config.toml
hidden_size = 448
num_key_value_heads = 7
vocab_size = 2048
norm_eps = 1e-06
rope_theta = 10000.0
attn_scale = 0.125
init_std_up = 0.0351
learning_rate = 0.00292
lr_mult_o = 1.35
warmup_steps = 200
decay_fraction = 0.891
batch_tokens = 262144
max_steps = 4437
dataset = "wikipedia_en"
Each number is 500 + 50 x the weight over its row's rms, rounded and kept within 0 to 999. Layers, rows and columns count from 0. Numbers have three digits each. The size before them is the row's rms in percent of the matrix's.

# layer 4 MLP up, 1216x448, rms 0.0995, rows 214-427, columns 256-319
104:501408529527493497354498512465475459495412515503486484513564469529546488507528518448517504534516540543545603567520556457520474519532523583467523542494608498506398406472513504570589484456492549
101:631599433544525436565453456523490438563512456535514423519476560454512479514499506537512501539538434500475480517490495476492484385541562483475576456429537555466422553508448560529428571478480581
103:542480476478433569443523487545579469508479490506595464576547433462471467528481500474506531496497485503622541420494531594469512385475475496573453544452473471495464543524439496487457551557455479
093:501491555519554496572592494487563548482507516372465477507510533540429414497499537517553474508507502406514512477528443472386521487503460521507486522428551489483500542557449457550522497439505426
099:571509477559463536428453427523534585492549408513535486490478501545486491547429408436500549499503521483562489513513465457456561568513458514418451512555430528579453433415434431421485542541476455
102:566500387542451506546543578462448527485514460496476546540580409491448561457556436404486466510472467413523495379511445434498475510419471558499473539473547606501552466447501457586501556479576648
100:491543539511495499490500502472412538523528590544517477488590405525585529517482605557515495441431555461593440491422493415510509538532499486477601527542585485517542508544478495495572495479453549
105:603456481497490527430489536595578494420476491537463486561528382541496458552501460509549571570510547560526564564585573458535591430477506529466534525505491537533528453451465458557495497452572473
094:478425524506487512577430511496496564437524527466498444575469502541451478576503571468525459520470532472499538544508486543463472496593509548378526406468611434564442453579436510461496571615462482
100:534501512521449403526491430513477538485549530535552601507511480484541562532522381497526518503602525529543485533550552538489484432533490548439455455523497523501382493545548508417437500436528451
100:410568430622444487553527458456588519546579490534545560557559512455522494432551491439573479509540441527535517546582460385523535516521455505447506428492464530529531524462440559573484513565588432
101:522460502625574556522502563547511411583564571643455498413432540497432445407608493494526450476516488459532545461608483544469469470494561475482554482474563543485570488507580488443489492503528493
101:456516482389432536499550539459494446606467542488499432532645558503564479491592467500496458520544495477408441504591475491510577442501491516574562473467416504487519481472525509497471536527494524
100:569541471467498474472473539453461555487459424548442515497509581520370550550509547467498518496499463496423489447479534556529484490608589475474577473585539528550546456497460516469495528509602515
096:498491538465462330481484485503474490449557432467491575506533582462510491478539561512392478483583539551512481476531494711566566570510562445518592482545481470629486522477524407468484495467481443
097:512441490470548537562516512480482525552449494590461455520434507476526535415509512503440497420486550522491494530571480509488518602587496504509558520471482463493416470482549457517469513435416521
092:594556479524463468526493490571530554458558414507489406436506454438550478479452517515578523602531562452475522439574496442564535510577539492480491503453420372540522435476457458476444540578484440
095:470500448580527403522417461592572505516579590551569497477487487365477469534494601485554511514463461544469516548528478565543473557459545483485468517534512539501449488513493599569538550590445575
105:509454543530420535506494523575454578438562600503523485480437490616519524589465594414517626418530503553518559505472563561491596512483500585520423492474555420434456511475407552456501459533504456
102:566414474518543484463535469543560433403489597457478492553411426575544497490516485573496481466511492543474398504530426533497457506419434436504453490519593480553477454494430537504403538479450400
105:530573543513561503503437504404534488492441546534569533615481493535439411521496402594437541551507580552487479522512568604448447543560523483389513481498483543602495483494505447505475506494473517
100:494474517549435566502463502545532512473510543474480506493559457537468517493576429497582550492519496485516469491477507534490431479589476532493507539410450437572476568498508625500378580490548608
099:519456444546437473534555480486480460523497458421536552466405490485484490490622450517488522514453543491574634411615526566541480530537494503508452487494388476486481458519423412520573480518438623
102:583540468505424502532502516506374585553440556452477452593482436422470521443520516449500529510578553452478427494465492536492536480502447503464512571474602495601517462469509606450572505480520450
105:510504605527571485545484581454496547531509491484502512421539362571518482484521510457456513428480546499468530541568555484515540490567500445430446535525569448451458480592477600502580555494455504
098:519472578580419524497548533524596411448536545460454442616465427589489501404425435433492386463425525393585431478558514451587452493475454554495471439468537484454455526526581525543568506463447409
099:506571483557486503516634469480551478493553496431497494501408436486558490493458476443603456521500576469553559532469494502561480447540544476539435512542571505469575608426463473498512457474450551
100:508427453481513494498507533488521548483455493451474480489519430530482564524546529508490454559518514520591500569458444530535382504477538434532480580541497460523516424503486504451487514481466503
096:439559513504488438451528453437489466484542548434530521551496496458470415501506466447571485568533455496507462530574488473534542430450478533492501547630462462405450506534443452505549542454463487
099:581496571493515557433525380481508525455499467478509431545569502546513560448525506417655505531483499512438486504406422540559486509539486535470491467429521523538524532474511513564465507503475516
101:440536517504424463509533514453552401454468546452529506568527482566531433517484586549543434479497626513553523450566492440569502493385521580478464465500451525483497477494499452553492513506481538
098:564494540512492471567533540487447510506521482558581510531500443522497551427540497451495505517527466541512489545528416437521441536539484494455514534452555564430499566468533512513502526443543475
099:439592502598484460519409510484571648456531486519491525443521517475491511417510386526431480498536458457472461423540550544461484471577524506482486503449465597496488539539432514570453486544570436
098:420488571595484584461428535605446563477535534501591505509531505501473451558599461559542478502426536476629474513467459492439536529488389559495468480548445445577527466409473567501509505486524399
113:454481400506452540469508497513526502479427463572531494501430457514416505455579601545484465477560528506506479579378434563446556656523459499531553429526593459574450452472526582508425423535482483
096:407531486513534520548453493490503547507534512464539468435469546471531553489475553435614525513394511474383452361471582498496518560457473505531469513472526521480529407414549513557526474536424538
104:507436455489483433464473576557380402402482461529474499462604422531433432522388519479476527526540483434480518570570461463492568533489519557560545557504539543499433518461479488498479522552461543
106:538559557454641450515487502477496452514490525519448481436488474537487435501429504390521406470382540514509462496489490607545550508481566476420564505472398541524443561458485587450479461464489506
100:436430578548468510511549527509499542531413436540459580491495485588539506528507557453417556433502437514564565461476515539548466510490580448504508484496465499535552478521409500495423556518558507
103:401567435552511498494519483531495549553503469525481555506544531480535483451408519478470546507483527487478551550567460455550441578500496560548550525552544495516417471515405438495453564494603555
094:494544445459504549444570507489566531545469551525518577436461501502518456579493460471442589403498489458527495516455449515501430401445496526423501385414523470521500556490485435460419529604489549
099:506340559527483426548574525509490351440468560406414428488548561435467496447540493481431547463497420450593429444578523518418425446555490481490551441479483554533523504434516566558469433458576459
111:519501517615423552451458488532503503429529458458542404525402469494487554490445423453477521499535461536502432551542469486497517531484435549537446489404466575516474551495476504540418491524521486
105:580505493490487491592466452514511501478529510549464458527477489502422502544552527501518523425449396474512505453454522449472426622547456529549493518462518420521523497463454461609423462475530529
097:559531521633515441507458503453463500496571502523545504511463468452563502547430531610502489503443529526493487538477463440464476541589563536499445443370543504499568546443441527524539407498533471
097:480482453525490457519507469437438610548460478495526484547466594487431556525477455576495485615463506478371473577408466567502530516520511574566487526485479576494447514527458503622444590545594521
096:399486562525505425490534524540566436535404487521467421548458494493512471546414463612462553510473411480463490457487528522539418479583521500466432446467481536497450571335454481483457497430557420
099:440514487527518577488514526529609492520488461442581553522558420625547447515465472426466532559611414512414446469551485503451623448451486549485568484568447473481512554537583567504508516497489496
108:478552491531506552516489439451429515552497476533442586465615454609526520396474490545542499490443584541552459501499467445475582509380543531514579493502493471524508416541460561562474429507578409
099:452418510525585484514490535517521553413544472477510490463424483553457532492515433555545584505410376427432470526533602514495557487541475552520490529471537492427415491506481573441518642482704473
095:511518531488572475458531483481462450543529488514542486452449475548497515554482428519499531483471562414509526506503554478526580558506425553505492517510537664512570508524516441428446548488512501
101:467491400515506573488473403532554537516531556507460494389523505467495556491419574594492611526434584438518438381560451434533449555566593503564559522614499553462530498457485483448560464457432529
099:452523587464514528512576559531483489540413468433542530479502504495460459418487488589452487497475555445576428531397499531541491440436416478535451491490551475495448505490580511498527533491518473
101:570505485533474443458410485581596539591439481485511477521441435592494549622429480387546529488439497475616431511426547504479518560428449482479584470461623489460524507514433573481545466473495466
100:516552528506550486392473525489502502553541542481543477501540463543538471523475515440497505471530544430587554494442547409537508465485523569553494486543553430473652550476505504447448547526485483
102:441508434517424523460494546525518354443555411501555485472578420567535449512572467601550506543517477451506504491511410475561554544443503603492517552456521449451538508524471425554436455502463478
105:468472433483494571527510531546595425551451409472483446471620472570536460548452474593487519526525420515494543447407520495496482542429399505531489568462483574459464519512575482477445484506513521
098:443443364518418381440603488536493531557593480533492324633477507521487543533467513457538479445507487514510482494539447543494427587527498406534506560434507573511512515530571573450572501519480577
099:482529571538618535416494558513510496487442555566496419458487518559461497475516493586482524458511461414493521463466518564498496426518481480486511523409539471499433534525556504572628524520513489
106:380556517483515585404475510507550454501520537515510532536567551545508439456517477530595583466502494484525504442538515503428490492511481487625418409436509503505502494496454476490431528515415605
107:565488448527536445451411477497527365467521510535540488513460492576547637527455538484517572483524488488522432404402523532528522498501506519500503538587408426445470456387516468589435489393533543
099:589461485410564491450441461414408494497478476535458441455492538550581465509498465483492550521444444450543525492466534580579497563585428471483492461517475531501503505458523500436456490435540562
099:546489468490432528492460535475502530535503578552482512472459588450528466443633464479393410470452487543507523476511572450538507448549521526488543424471454396483499545491378418518574497522558586
097:477434487534421486561502411404493456464452544407444517467532495512507416595516514437520514455465525442473486503471504516480478542524548519465536485524558597561575446474435474467426480495451585
104:508416487506556496525523494436463505397462559420544504587479426463509525421541482504452465431505473523531458533542497519514501487428500364579516538410524531502476527472505493454459507504477481
092:495530554618362495499506509486448445479498500442489507501465505572515436542542449530509499398668472464452495583468570477539438552577487527515477586528519465551517549460496502562499481552550541
101:545470506536445520517485509485562524432579426574510489468596568433493526476476417604508557473413386500384533611464552493566426543576438486528571525464457485495463537491549487492482458451393487
096:511556547531484563487548503524567536463575491544521529541548461500407418595523536508405590457499601476536470534436490508523439483505440517631594542540454555572485422497608505435406515635456489
105:459459424541517510506518553499500540398553501595596553546535573506587470540407512562545489546501471549476502399479538593524502544505555442486517466469539436567449558543526482390490527537466461
097:495465446509513481510459588488473542515543498460489497610425523514475431500535437534500536522464472527591505504469482507545483590504463482490451518456548566521483451457389494478549514450552526
096:513398480580536534518525472450417506526538520502418490516451496549531452439505399494483600489525550536463369482477507482502459549493497531532466530632578460496574443462405497555512470463510468
108:443433485500470484491416426459514452532487374539449439506522527452438519523484592475516493470506474503513490525494413524489467496525479441601532439508487499489503514503571470465437509486549478
104:555462436416520486568504467427447499518512600464498523536550474502476463474480473492465455535488514568529374531539443447501499565482530476441464539474469560448541496403520437458505431420467553
101:507547404561411468483494453474428555403526487539485495521544442464505490521500496551529528509598495440544516547453511587562489569530481494549470545460576505568478433512493405510523511546478545
109:556576503471530483546495525487536476540482502511519429509510430428475461525436363448546450591470564553500501448451387493531480565489561472451455591448450524483516465569449597550438473601543543
096:520519592481504395517560549423442513455556448535518465526494523552504504474542471439502472500486524578476478591428486462495435499477493437515563536505504509443549493593418595440522556483491488
100:442599604430523551568527574427448524564517609481527474461577550536579502418396377569480528614469459523514506530459573480452472451522477487461465512494473445485440467582396429457462473570434497
100:458393512456414561427540480485469591519433506508486522565515505563520494547410538429468474386438501532463528420427430525566450509494495511575450484525423563482493436485481582530570467474483510
099:529496555486450522487450576478450467458432532468557420424484483566550537540484506517520475481436475524515468450470640512508465484473446359504451654468371564492500537514487523510456429523529539
102:452507485362536532583545527422433467356442559526558491382491487491430465425443576538561428567469463500470630481445477477488464479529544434504451558469426527535478502498553509473490528615459370
095:493474512525492495437541520520490598577440554492580504417508490560483465559515451473542454536507528437497486587408505502461538471502496480381491580548476488566522504485493569574512456380415612
100:463399524593436473485637540514494498509477543438558584474443487455480534456473525456393418533466486546496510503493531516445541526581546505476551434494480484514425457532519594521597548512599478
102:488445463536577543469464507568481545497530543584522447454467582424547546510555596530488426565515459528505455599547463465510512446446477462552553482482533549432484425490468502453536431424527499
098:506403462540510502501510467577531549569508467463531550531488482534426474512530522516503487545497473428476488416549509439446492493474575495517454469507419461413547512508524520505498536549459468
100:475504501514458413449549521519556581470476486456521404535500439584582503430568458552450556617471614469520431472619484565501565536472460386533545512620531528461492504495480549527517424495520546
094:602505575492447532466460568500478537445380535530512542501539416542514369528487538560547494458509509504514466474476487593458478539531438409477535500463503484567523414422521527457497484515431500
096:462454440526489524486494497516483441476487472471424535489451447441545503524623551506446534512546612503390562457565516552444475526505551351528461523638515569494493372469496513472430526530500588
095:568553424384570464505592515479473549442495455417465498555452597444458511443527465467550505571529452448499561441540565517452404452544529510489520515523446487437505490455460525534500530526525542
104:468563501465418430547501480539328509503467419500488590532555419543429438503470527477551552477533525451531535516493543421556496498517444504477500492531466517504493538405568520516446506472577555
094:477478468546552579429487604539541571478551597433421485437507523523502550502439505453542467477507393540454480390460552523538536529586602568521548474519469552465452530502606564521561491513498511
104:484430515464534474425571450523463504578458413496508450552508426454464536678515499520540542538591468485454561493516550517469481489485450530464505452497573567540515481523439533541462487490558566
103:403383521446459423421607560617541595466508546518627529529416436576490541577542545460508428457450511432499447524535481513449509510465516480504544450483541526480480484516571536560472455571489539
098:500576565573515432532488473616496479453472500548586462507527538512497500498494547472511474524463503441476486527510513648494460550501451528522463538469468527461518492452364418555433498420492514
097:585445522455584560517545392545459525504578510422593458488488419467440480511434504541423529530541476604467511453438458442540522570504474472588500405474489442512615577548520495484546528492512506
097:492396492454432435503513494462448583475480543553420485540473533413504506362519508463591483626596475499526556428491495448478546600497478507546496583426487525563508482485461437563500472472599441
100:554500528404538471462508568564549466453594496539473529479539477465525517486510465491565578482484443516468426443467374443525579502586549518484479491497533534420528432493500512432548594378521569
107:451563449499474475470496583556596520512521474467429499584528491604455461513503504470540555457560468547447538486464511518491451460492485468536556489419502576519468475495489581537519464486488476
096:545392373559506509500484534384412473501439410565465535469547437503498506571423551441540450405564491445518440363450529506446539465415564544571515468478477532594516430628494483471555467517517495
099:509523558494437565425437483491663447536551449490449492578568432468566535531367574558505555490497477397530458535532493421514578436476497508538442542468528448425587499553494500497531516454595576
103:541552524575481559499508452510431515508500498436513427514548620476545537501403513480424432430471383466478470463489524548474517435536539572619471469460561553530510518444454468482428568546583576
102:462563469474519458447580525375472578525533428565443528502482533488573544581485522476420614534473515531556512430492537490522385571506590530453438478564465550575547486581586491483506476474607489
100:507474640556515501433521587496487529477415477401386469541455502480473496485506472511478586559519508498488456480561472563461531489488468503522553498413483475467508503441470482413479533412496437
108:463400448499502460464448422505576548532466465507459344551535497517493592612527436470541520531481456530567439537455571576427488515477556498492516534545488498498414463442534481551464480566560545
101:555459451545517509473534439522549525530464491547505425488422465537567450496455454493480512440481597376598450513458405488527487520526513632555574429569411536503544418627491534447524483546480428
096:506514511563580514502564483453508498591457500441571481467448490429567538572470536521454438489473508559455482490460489531529543494515457522465486469480476503466553515563572520496441552537506468
125:475496564465477437485611461462531541477547539578478501490514517477496505421410522486449570395530623539427454491447472468509462438409435537413535560505516404462515506474509409546542465462355492
096:586486423442495528499506474544492539528390500494478500416489539502493537499500605481496547494493487495536459511556524506568410593493455586381554629503497422477538526423481557604546559479507486
101:470495425482481471456366527563539375471551479538495505471506543523469505418375573549474475590542522454465482469385461495550558493407460433465554558490543479512493479452526555604424526454548380
092:482535436560478516475532486420445403449471569518500477489606569485442462490489483563484516529495518421546470525463521466573473512551472468450434496463514519433506525463543510464381463645490530
092:433502431546456427486524504455474467520468465512449478511441559536503590453485509501530477599573466508434437511405561513542461480484493544523544462487418510534536565515550522452545435536594535
102:406457503557476414556517469510514542374492452464497520494504549420455569514467512477470442442474492491545514488486585416506524516553455552496463602601548480440497517495497435495491510479521360
103:444639454537479452395440545472490505492469561541486407488482473449503560530494515439422498455543398492468499492506507508585508544483460511424524518543466442518527520472455508507582449571551450
099:452548529431582490519499558516459462479482547493464501484537489574444544437464501573472538454526497553481481462525502548481465481513541500526534371554465451522447545463593558549497522557464536
102:543565444489509516447488490410553518597514584454526394457380470514438550457457508527410566532429406604424473536571544494464528437450534464501473445532421533528524414460574414551544643529455484
100:493535552607421462401546409507549502464489508489496463460490540557423517509455468496467453538488475519503500533460454573470516418642519536438450587485429458514409436482598509451488572466545596
100:478476511518494480532549539540359435504452513469573452477484449453511521502521589580513503459646559495452494388515493479473446496551534508503467515492521471584506532499478471427477471590559602
103:576501530476522519470499567432505475542522533460558540450527463479465548449423563447469470481516447513525511482420531493555505495481538551487469450509646528455494528506535507473553559575442539
099:490448478540466460552447487495419436563477553460560418524380475580549494423480463514448526505504600535515530601479430436344584497464534563468616482455459473513523469421546519519454501507517529
096:523522485450499518625470468493587490583502424449414458592379483529497560559478446497547506514577473505518485526479475514412575455492511555463468519400516413388535558512504456488536524440545506
097:440514469512474485426497519510574574548483472435458576511469510445513407448507474417540564493442548550473585476512481444450437447543497477449513577511462547581594553553452478554459451517513587
101:456579513460556383467478528517484473525497525500478552537550519549484446431452510578562475582558485543463473488465558473426574615451432537411489531470483495489532543461497505469513434515435473
101:478396500471467517484442554519494439508532518558471425454507443518474539509486520561495420498559577509499502453458586566496453506360514471407551551495549483434489535515526440434367453513507544
100:504364523491530449508476493538459471585531501539523527511455564487442463532524447593547532539458446489520608535554552472501477414558543579507580479576541450642533516432451509421536517560499487
099:512481551477530557463523486550460486466524497536516541473457479479548482492499443534551588457498557412489424504488642552493464437439386548469435412495610523516575470573485612533463530510437428
104:482512448525502580495425516452431483476544442534518510488486488417498483518495584454503509589522454539545469524510474504448440557501495427476587503511511498439470518484457483447554516420499477
109:421479558553438484563428483411447433446568429613539506551523538476449480541494444493490524607556543502598515477504478503566566479478450500516604475582481445574458390520450486464572514491507516
101:485434520565537533502435440594530459565580488433561525545588533468552424562542476477514595561495456445401575541532500511458492572590479535430580392555553494475517588532479614593545487486482526
097:525523491549513530505501571549441522424529464419535492463449498597440447496421529496506540500608544513458542548578526388532491584547509534572462435498470527464477461459527431498482442429512472
102:431471503438414540476568400465486464534465462538524449469485509512477482452604515542492471409473502555527517535571512447641545633616512464547482510504501558517463412546452589470508508429556588
103:517468575531488442493516475382539525486471461541532495473455499456496441489409465448492472518496437423484471541475495510503459599559417396488481499489484557480558403496478526572559477602535452
107:479456499426480504522467474557513582563580656419430478486544517483454408518487473485538421524514462547472467477553604488525521458509477534535599527531435483467498406454536499569579494525512518
097:501451585458497542588467462562447547499550472506456455595522391509527552435509460542395451515627449458473539482581604506515513548568447606504569522455467472519473508580400438427488432455451521
107:631509562486504573489453439554583595552421478524511591586474436602484560493496482436501496457489535514478577537502556473500445531513521549479488458464472530435442520463510432582559469355419539
102:504515534522506482470493545503430501514483436444395511495470399509523483475482564518531492557493565482483468447630590513462486556467519480558596502594512558421590536360482557472467523514507637
105:474437481518480538391443538447440466481524562442499510440515558431485452500555551375491504473518439565526613487576463408508458383501510552582508538456509480540484482354441487494511449501573416
101:526441554518508521494477524501555468626530523533487534419536468443410490443455485489500491481559540453534479511479465500520535524475462585488535510428402456436454458455467448494499443522510486
095:360494546559467479518433470489486512516528448465476348428471376487476461566427483436512483578480471489452580443484574473437565487525483538456526467699437525487522535533444430461648528458499549
103:516511572582460518454516572432459439515473508537560485555438531509466527460465522422529515499466573490466497439548530504553514509608483519475508550446482480474540507521486469568467495539425447
104:523502552489431503512508556476568476524529466441515536489544526451576515448521528524468421504518443464553471546476475623508573533466609637507474511476471494437507492525508498541485350561453465
097:499478518484387511478535516443413518503492452436465504463417454428572509544519544497496475533540520443438533459469465514506433521521515476525473458546552559611503565507498438390451461474527528
104:486498474616478571552425539473569417456543523604418509460522526487474499368553530524490526537604478428532534493481390496492398538466479469511548596589513465444555456564519550510564561429499413
103:450497529452505471480472470449431495595514446531487373586444554523500508449553603487489483480505577572569542458508527463470511575567497529523465438517562529514482530439515510457497427523537563
103:502364450530522536554403539392564489503487583446451562460596502430453472405495529497440483551507474602553431519411533554459575540541477509516496581545511498602572476477511483486459532502420519
096:485519492558428465542626572491444507455466539452489462421462458487424461568556505427531556422493521470424615540472479465408500561456501459584526431484535560511519576485558444585529490473468448
102:468443487530492590435481493503564488509635529493605504530565515433463492490518534492537521458478511446567461502521450451543569540508500428586497455372513538543510488518499461399482502421531465
098:448440495538520527500590459424575568473473479504474467502442512557476436504488537587543401504450459568473500487509510497549524557544484526505506478469543499529533497463532535490497437526588563
096:592507567589500520485516465504439523509547605489391502534467522475511486505452484461496584426512520580559412515500504534499567503519494521506530531473476525488443516503521431444523541514555528
106:492507461580490502571523503489507569498560505532534546511539469472479504513525554467527460572590457421457416461451508541562483522523483547569481321518477467578487515566460368538575484480520474
108:570463487564549424520529500501521499534423605501517392517532535511477454432650571519552501512561478506490519505452530441433433532532488446443450456555449491532560527529533491496598369606398515
093:455578513544464526458576498542592543434631498511544455589454499492406507510555516494415464462482588438483506521513459490533559463471455555476489387578486503522488540488530537599440485605485567
087:440474513429549429551567576458438522526491512495411477499533489538466457494440468562441425433595362469430377485470597459445477611493462469473508496455415477536521448486481461542483494520417456
103:520488503548554607485522516550438531436452550519504450514526409493550347500434533437499441531490532512413500519527484489502546550461530526481447428454410491385503465449554494433440510484461566
098:492524499423522541437524470551536558496503486439521557546538516502551500583556492536441489562606510493423452500483594476431476490513600488528504458420492463435601514572528439543415558442536555
099:548474597538537468558570390442497468487440511557449516442537477454532482599464408577439481494515495557451503584470456586516544459483514530474474550495512506450539589483488419518490393554533568
099:509522477503489490501445466352473588431566443551500518483529532543564412432447466479442537431496459445514399446535532467560598472461585487484559368513538493557469548420555513525504545582547508
093:536500455515528440469434487546539461383536510513612533481539515572427549624595490561548367480464471424561533459524437501514464523467602567513499571525594605443436442527513587548474591482543521
101:480470549479531548446415483478483589539406453562452468529540480525501559429553546465496461538432453579532506560536501474537321528492608476461476451543529487526512583545458579484537473487518447
107:469388521512461504473519512538493537482485531545449468556466526497459399519474568450595494554430512462563454383462474466482476406459553508444480522478461531580479476582540465488433439515546507
083:535445388475493569466482538412568506573434464484451501532494521553482469526458475600494562601442481473465479538459450577559467543374495503527555608490589498500424515528511519533544535443544394
103:482551510545475542495609543563524604498471480517459493394426469479519509578463481503544448506489432427546472481498566500497572427630575495411461469568541511492466443448519542435527521489489504
094:465423506489499509579443554488523484443589585553461599467496494531470468473500555517511468407545457609530492418547525451413495530463461506472395493492464470530539530503504532450495510469477514
102:371494512469499515563387530566513470552407525554543509477458453461433566436485539474472490519487454540449582480440527508586471423507451519510533470496565529437474508510557448442546533547572503
103:491528476479475460479512492569434468495542437424544585437451566518493512392468506458530546433664566494489513499543596543505455416585466476504520381401606502550523531501457517491528439499559401
098:461482480428538493444497581529485563472530491476517535515456543501408599528504464429619557453541441537590454458496457469454452431511479535487424455590536547550496556494429484520638569568474542
098:458566509457526499475426398477542546445421520482596489530480587515564450490477539491528484520558533422560579478454500533468474494482532513492470468393505423505469541497489538465487465372577501
102:506453517527458486508456523439408480503439483499512442513509412485623464530410443498484514536472493545461536546515501497599423477469495485587526483599510567456463451508435463464496455466568556
103:552514510501501503520586493493532500507431413488584553458520535439537421476563534430510540495597528574488539467557457475598533448431628486451545447607471446471497517582514484542428521521550554
093:471482496496555425503530496505549564458515448491480542457529526540512537494512420524385570517586520517497482463558504427520508583464566485533479383513525555536514508508396458514483480550646566
094:470444525450471535559536431501534524564466492514424467603545503603477525522498481419446607473478516485545408507575505475482545447433423423476512576413582411469465517478535532570475501525412412
097:499444576453467459494489528514461443469459500545512434545415542386499539551517417505527499551530527483500473526416514554413533444412480556492550452469432518522525487541579444485615564522577535
101:542503526475483506450533499542518491499483533591558501515467431396534459495495488497576511489547523492508455569441590491493497505465546528410477512589523570564546566460481467397472472419411502
100:569497548518489510569461583533426492427500497555529457485554572551474580505483573530504560468585573521571417508581599530446511599541536529533421472541530429501493493420509506489424497597510497
095:525481491415473398588411508471441454503497520454557448517531468486516517578490521440518560515446531492574524489454529604527528496533605513533541359552509479501513457513518512546449576493618489
105:551489544499577498472487492475573484482530546510545467478456438507467618552530560454491505511472506545575554525578506524577459484449494534400548514445500576534511485440439585476391509543549545
096:412524525532445568580483549480521471546493470553476474487461558515473491408510507438552493452435479422458465552505605609547511495528507520517569494580472582467535536538577524569525544485559463
106:445519468518496483559422590580533529525427396562461490443519524441465438471453463530519432600507539525518427466472488549449539484506512513455453432545552500501535554487366483528456534546564390
103:439491534469412490417475517407566460573494538424560578584561432457531518513460466547495495494547531479551554546530513521428483491404547383429446523527458523468550480591557543536483442486466465
097:411554544544454538509475601578483415512529542439477535549511600558506528445429555444554502495448512537513546564529525545426474549524541451507485512549467466570491488486468511520440431584395493
101:472465548484587438526522484416548529474543469510477520457510519474511483625473417451448475513441536442480479429519486430527549540485527467631506332544488529523472587434505503410468510540536537
099:516527489581487458476509426539483548499535486522456446459521524557438542483513444469567442560382531415487506510513531405504498562464475464441457444526448551483597555538387466509478499574599513
101:466544490445501518428439567559588486521552509498542501464481511477495557570496479476494596498463444592484487579510534467454576576483518495536612533529547465507506557473492450555560483488544516
096:505502534451481460507473463520471490434527388515412547542511436431580512588537542346531515504451540484430512489432566456426560492460439503487463493556499458392510482524536537479451517458443493
104:471542530506526473392505521575521519567551433559408471425524576380523507485483490439561528489481434474499467586433523543459478490473427509548618606526475486504520561509373489410448541488457460
097:549403540475511570440437547393438520464458495557454515418531454514561401474478530400425495531525578502458488424448548555566464476445495476432480539553514454449593452441503512558558510466452513
099:488439521471521664516512464546489521464512535426524529569564421467449484531549475580467498478529435463550564487421505456497482486546440411385474517507437539522449418468507539419547528606504557
104:413482621495497547527564400587521502515458543452544508449534540409481464533525494448410502430506530566469505393642519507568520457453578450486432526470458535532550464525427523529471468531485525
098:499610543531475501561452524466433467475414492340524410508499605566486468619436511462510504460496531464502518468447512551494500502569509410460512510436518547615557510467389411379531511519524542
104:440526516528489504536483430572542444402403401546483554455503368529556524494480513466483523480604536558480540430465473413461516590578480517516478459450607479485542439427441480480432515477464517
101:603486548555594529568520544468430488519536501453489484507492498465651547567485563475479491493385569511492483497492492443535481552495500510560539496501460499482454544539453598456593496525520513
094:513539466495536554456409525445493471507510473525544477556396507485493506464385591465527524564498564443405580470546513513529501489549470473466539431539547540542479556516545598566445593508497523
098:518471538567520586453443481470490517511540531480429538491442509485536493491545449497441518534534519551425444512546496563585531484501411469503531570478549500515424424497535594522519436529379490
093:557439499450433386534539544492580441444474537424488498478553486509460540514511491434520472488477498517497559415549475445474408503419550496500600443494551485392499499498604461518529506545450545
101:483420458493511537343495466533551447443468515482371425494506513540509468465520528465460496586597559596471427495521440469558497607447447553487501436538490484428510554455496526498443521526507520
101:479569497499446469494474526464436557402427468463548464504490539449461532471489511525553505461464563543529420547497483545494527529563465508510559563490452466582453491476505500488482500477448518
101:463452484561491626470592638511492427570421538464546468469542490580550442582468495453529524455539482523482629588516507550473523477523528550477426486521492520477544534528530586456489507455535481
100:515489502444487520439546505468499458513418499496588516545522517530501524457489511527492431453513425455556576560517532526531587434466522580581553520524573438501501470416469466536420506575524411
099:579464502527546530516488567538544453395523512467501510492431402487593476567436561570518506391468481466447489519475446547462521446431507439458452494479495379537542524456499500564601501530452458
103:444555429555448396510348521452424431546559547485577467460430531518524458442422515440557441478521451536543450544541539564457504576518514571448552483526520528554491539504478521403563514473491429
093:448503505542475464460506471535450532526406448544439499512510528519495497480505478507521440500509532569486443569456558532484457544604587418531479492516525526361518470442574522440565479520456429
102:555519473495460549605586516558435527608506492520409413574542418520531472508559454496461577499579422607461476460529427538537580444523565476432554424570549501537519497525463421544558449456470513
100:517490558549456417453411497469501507380518468553472457525577492542560534583433523488522524475487516476580448625528570460504540418469396481473386493460485504581500527459577566490402498553505538
096:562419503467482534495537467657542505535493464471533545520485469513501523486534520486475427551456476548536536478427550433579485495533585490464461496559552542459494499565588533507508495542529461
101:505581483574525501530577630574530534482505488457424559469542454562431576446518544433554526376504538597524498480592526537470472603416481606520581601489486470429469536542495533502588397455539546
098:556596485490517493419429518483515536555538576463495544462522440504467590489512465493545514491481495491526558561535491459455440562458407488576518498505456515542535509458520592457497467440528601
098:522503572380579532506489519551446498548543436511569502459484563471495582474524485612523533422567490480541468534487479422499495539402453550472531521497600491508550511464515502554435508543586509
101:454525474601477560494495508561437490491523512465420510573405551556468466578522571476448476527479539491457487461549482515396513521522457443542514435539472556518450487535592480563466536505645528
101:480462484469447394483606555509546502491481540448480499442414580540523546439519536533558532572443477463454638451500493471383455499435443477506567469445542402512512453515554533566600444529573530
095:521490512423454475640477388647505497472476501591472452525491562506476516605455415387456459506549507474512453589568537454569576528605575480552471563446552477516538475473523449527557518500485562
098:555494481508553607515534507434589418479505549495491565637414508480432460482566499410450515509496491516474426496481554564479431581528457539498433424548437549503460565538450469448523490449506510
097:575550501512465537528502603388453450451482416529512386490415496529452407446474502552453437451487426461504542491579465499545518437583493544514506501459578533576499587471498411482491490501537508
104:486404459494501519526389447615535483482499515524416527554484492494480510472478423471512513563456568606456510492400534509468508487494548467512423456492516523394557380516545439568474476388482552
104:519512524448496618455493567551492530438457515603556544486475551491545409431486530511509457419481524577461436583443557563548497498510531592405495388480431532530525465606449478525568463504500546
117:467460524514541494457469495375449548517530426478463593452593437457498482505528518592497554491455514499529526537416496356567442461509520484533592529517491562485495500514442476455417529475530477
092:462525460422536472479482476396470546516510442448572585489494446579570502488511518480399499425584604491490507559516505464407492425487576464511540496499488436580562498471466509521408449524535516